config = dict(
    n_layer=9,
    d_model=128,
    n_head=4,
    n_kv_head=1,
    head_dim=32,
    d_mlp=448,
    vocab_size=8192,
    activation='quick_gelu',
    norm='layernorm',
    norm_place='pre',
    norm_eps=1e-06,
    positions='rope',
    rope_base=10000.0,
    rope_fraction=1.0,
    qk_norm=False,
    attn_scale=0.177,
    bias='none',
    tie_embeddings=True,
    parallel_block=True,
    init='normal',
    init_std_qkv=0.0469,
    init_std_o=0.0111,
    init_std_up=0.0469,
    init_std_down=0.00591,
    optimizer='adamw',
    lr=0.00467,
    beta1=0.95,
    beta2=0.95,
    weight_decay=0.041,
    lr_head=0.0146,
    warmup_steps=336,
    schedule='wsd',
    decay_fraction=0.715,
    decay_shape='linear',
    final_lr_fraction=0.0,
    batch_tokens=32768,
    seq_len=1024,
    doc_mask=True,
    train_tokens=158500000,
    steps=4838,
    dataset='wikipedia_en',
)
Each number is 128 + 24 x the weight over the matrix's rms, rounded and kept within 0 to 255. Layers, rows and columns count from 0. Numbers have three digits each.

# up: layer 4 MLP up, 448x128, rms 0.186, rows 403-447, columns 32-63
# down: layer 4 MLP down (transposed), 448x128, rms 0.18, rows 403-447, columns 32-63
up403:163140121186049110099136110142128132149125138150122153098110117141106101131130112120150137137125
down403:160119155141119162133121111125162093120142138147153155168139122130143136168122148118111139173127
up404:092128118156097121112142110107147109132117107120116160099132089143110112150116111129155097128150
down404:143068160146157111126117108114099142086121108129123131128151133164143166129121105115122108093111
up405:151089095154118140137141112136114136149079153111161115096139116149153114114137114159154089212108
down405:107142145072150147091154155117150160143128169140127089170128116169176126099121143096130157120113
up406:102107118174094125108137114100146149167170148150164125114110166133112170094153116132162108137116
down406:154186124142127131129134128133108161112098156148114117092148119180120120194119170127143154080102
up407:098149129097122129106107160142149108184174178101110104131159168191099140083126160129116099145151
down407:162196144162094092153094121133124137124129109093165134160165128135158130098158115173119090115174
up408:116167131141153131116161107148150133112138119097129129094175149124130124107152124144119128093144
down408:123117121131118103105161132135118146129132117145096129107140143116135137155143107155131117105133
up409:097174120168088103131101159184132137103130141122113150136118135124115178127130079166107078118120
down409:080158117175141155157122115194121138120113139130146099167087086114103128142171118143171163127145
up410:153087132139127104134146144145066127100176137098160163117114094113150135143156129198115143108165
down410:078166142115146139108101118092114067148165085087129120124148142116082157174130093124109119121109
up411:122104094115125105114143142204162103140107129159145157098129141151123137083134132133125131088129
down411:131107155079173128119121109128152103125145141123151114152138136128147152107132142102061133137102
up412:128139112175119132168129125124110099098095097103136141122143131102121107098118099152154137131149
down412:112120134133141104096140117106109153083109137138120137141128103176106140118117101121093145131120
up413:150110164165129136120131156136160153149178126133106163110122152139085124112126102143156121118132
down413:140123147173132169120123158135134117133174112121102136125128125143087109117132120153149121136142
up414:108107136128123093186144127153130142104108075129088153105118158143150067115102179152135092147177
down414:161121125159139098079131134140112128117114167113142105131151106155083082097166140092132142129097
up415:169090124091147134094125116101143180129158171151161102119144109130140108117161119156124120101157
down415:101127138125123156122109117143153108130170136117090116152123139112148103143095111123122096111135
up416:095140140143111128132138149139141106142170120122091133090142143163153127064126177138156078110196
down416:146141104165126105131149121124127145100116113187114133092145119100130135178152120144131140155101
up417:128128112114171129092150173121132136100118142090124076115146123124122127112135139152101133167115
down417:129119141155102149133110150127105177123159166148128179161094089098158133106148130103127154177119
up418:111112131141132140115147132124168158161091117111056122128149139143157154119145121131129099141110
down418:161100094169159108123169185114106165111134146119135121100116130112127143150106141079152112100145
up419:159076155141087115121173109124139151100083142077113149113136128124152123134149116141173150184115
down419:109118084135135147098126118132141139143129122125178122126086172138099136104134080128116104131135
up420:145139149125134114104160124126162142119084075126157144124157177118152115162123138123129138163153
down420:095158110107153133114175130117139117188154148160122145135155050134098132083114155107141152120142
up421:088153122142132128121157121142145151107099124115142122105139128137140121124118111146140164161075
down421:121109141123110119136105145114099138136155117098138165149139127107103141171109160099114149132141
up422:084139093153103127116153094119126140128134096074129140123105128142147135073142122138104129172146
down422:143086134097140135123151119096103085176129160132081112169144073133164129183146155103090128148137
up423:124112132131153111141158122153154151109126089108140122113116148120106156100107123139121159144117
down423:110103160146129110127131124150140126110132089128118144115128135126110121145165096127152113126138
up424:135123160146161062127130142124144167125140115131130161063101154116171111114129141160186098136184
down424:174131116110115116088121111092109105134174099129137138142107166128138129119119128104066126133145
up425:137127150146132115089152147149185161103090107094121120124123121090149125119149108158156080147155
down425:096157159155092096085128106149076167087149102132126107098096173102119179145085119117149120142127
up426:130151137138125126104116144143129133127137114104115138121134145119150134109137140152128128117092
down426:151107152155131127112150130129139126118129108144107124135145123135134097109147100190142128099096
up427:113081104119151123166139132156141078135143080140083157137132135141144149121119106123132106101104
down427:131162121080140115102124070126145119167090137136109132111114148102172131149124152143111141132152
up428:129133143109093079140094138112138150164157148125122168138174170175077093106148142140117124110114
down428:095136110198158108119159150129107105119122119145158083125188139133141135147132126111110109154140
up429:137131114112119142148135147143115097092150108097116114104161109143154116148129152154166122135123
down429:154128154127099151150119125103153132134119117134126145131147129121143113166119145151115127130152
up430:118118166120155105149158126149106122132163104142118182115152141136116094137124152132144107111122
down430:130102129116077104123093108119124143129114121163158132122143121116107176144110149155132142155126
up431:154087130162122110132214114142100167125160097147096115120108106171152085116144138124140100093138
down431:172152138126102142156054081147188137117107165168131155118115112090107119144141171111090114148148
up432:110120134159099115125121135159178115131108111123100112123161134178105135112120121128137119152141
down432:133118128132121140127080157094125142104155157148136111102150156123147111102120145151109129116155
up433:087136110108144145118155131114130119105140125116130125144142113155115156120119148143129113146087
down433:103132132065173145137145122102124105106141131156149110151157093149116125130135134107143129138116
up434:168092140127096113082138166102130165113098108149130134146144098141175082154136156153144114135155
down434:092124113122150154152100140144157134153109125089109137111152141111155156102099098101115152082161
up435:163123123143147127121129137117122144140119123110095152135127090150108138116119181147146110210109
down435:114133112118126120140111100115112129114143101147135119090167166104132128132106105126138149079144
up436:114120155102145128143142156136123160154117121095112119125133130148141088117142114130136073150161
down436:153146144141122137131135127098145088112157105125108138124088124119085157142119106125106186145149
up437:103127154142168146096111131125156118135125115125113145110168193115127107090165116141134128132113
down437:119150101169124177152094141097126135134114144109167099111133097126139131164153129139148106122118
up438:134130138129137133132106169156148164094159066150151169117108159121144141130139106173129079131154
down438:146122120118149071109084125147142103121139123110096124138127115080148103113160125090139145095129
up439:116143112131121099131112120148151170122129093131103165066087129134135124130114107131124092177143
down439:126130166084170121116126110128106103060160099100155147113158136072110109130128102131165141167097
up440:136081121129160123071124160187121116095057130143056124141107105143138141119163110133127096190102
down440:135146145083076159118054121159147096098100093103105126123132174131172093124082138141163125143143
up441:146172109118111092155145071139104111132143103111139120127149121131085154077130084133082085110140
down441:127140094155102112118142134131126088133101167090118134127136154144144112110085159130123161149108
up442:121129084111064135119144125103117127113100113121153115110137146136165159117120145124117159100145
down442:125157151134140106185130131119119107163123113154140172173150126088126142144110141097138111130114
up443:147134106107119076059137121108113138162170155098137145118129102149128103138128175125112111153126
down443:137155137194116140146081143156104092138083148124139113076146138125123116148173159128180115130134
up444:147126130170111122142109117153153105127153136093093147136135114120106135118113127120146090105127
down444:168077161133113096140174127147157105137118070142161114126139158148166164142086105117125121091130
up445:117115171106134116100116131142105110129161148089116123117133194152168134114115136153119103102150
down445:113171104146141129137138132160163144154101116152155119158125139124112101132086141115120141169133
up446:123113147135114071132149104135111168153112134139124141145143130129166116114154127143108092132159
down446:131117111121123103111156120115111115144152139186111143118158116106076163117091135076104126148090
up447:092087126127090139101154123176134073102141084117080165133140098172132133137125071118103110161138
down447:067142159124170097097124161127102078153158138082139115148123136099124119121178119110135147145146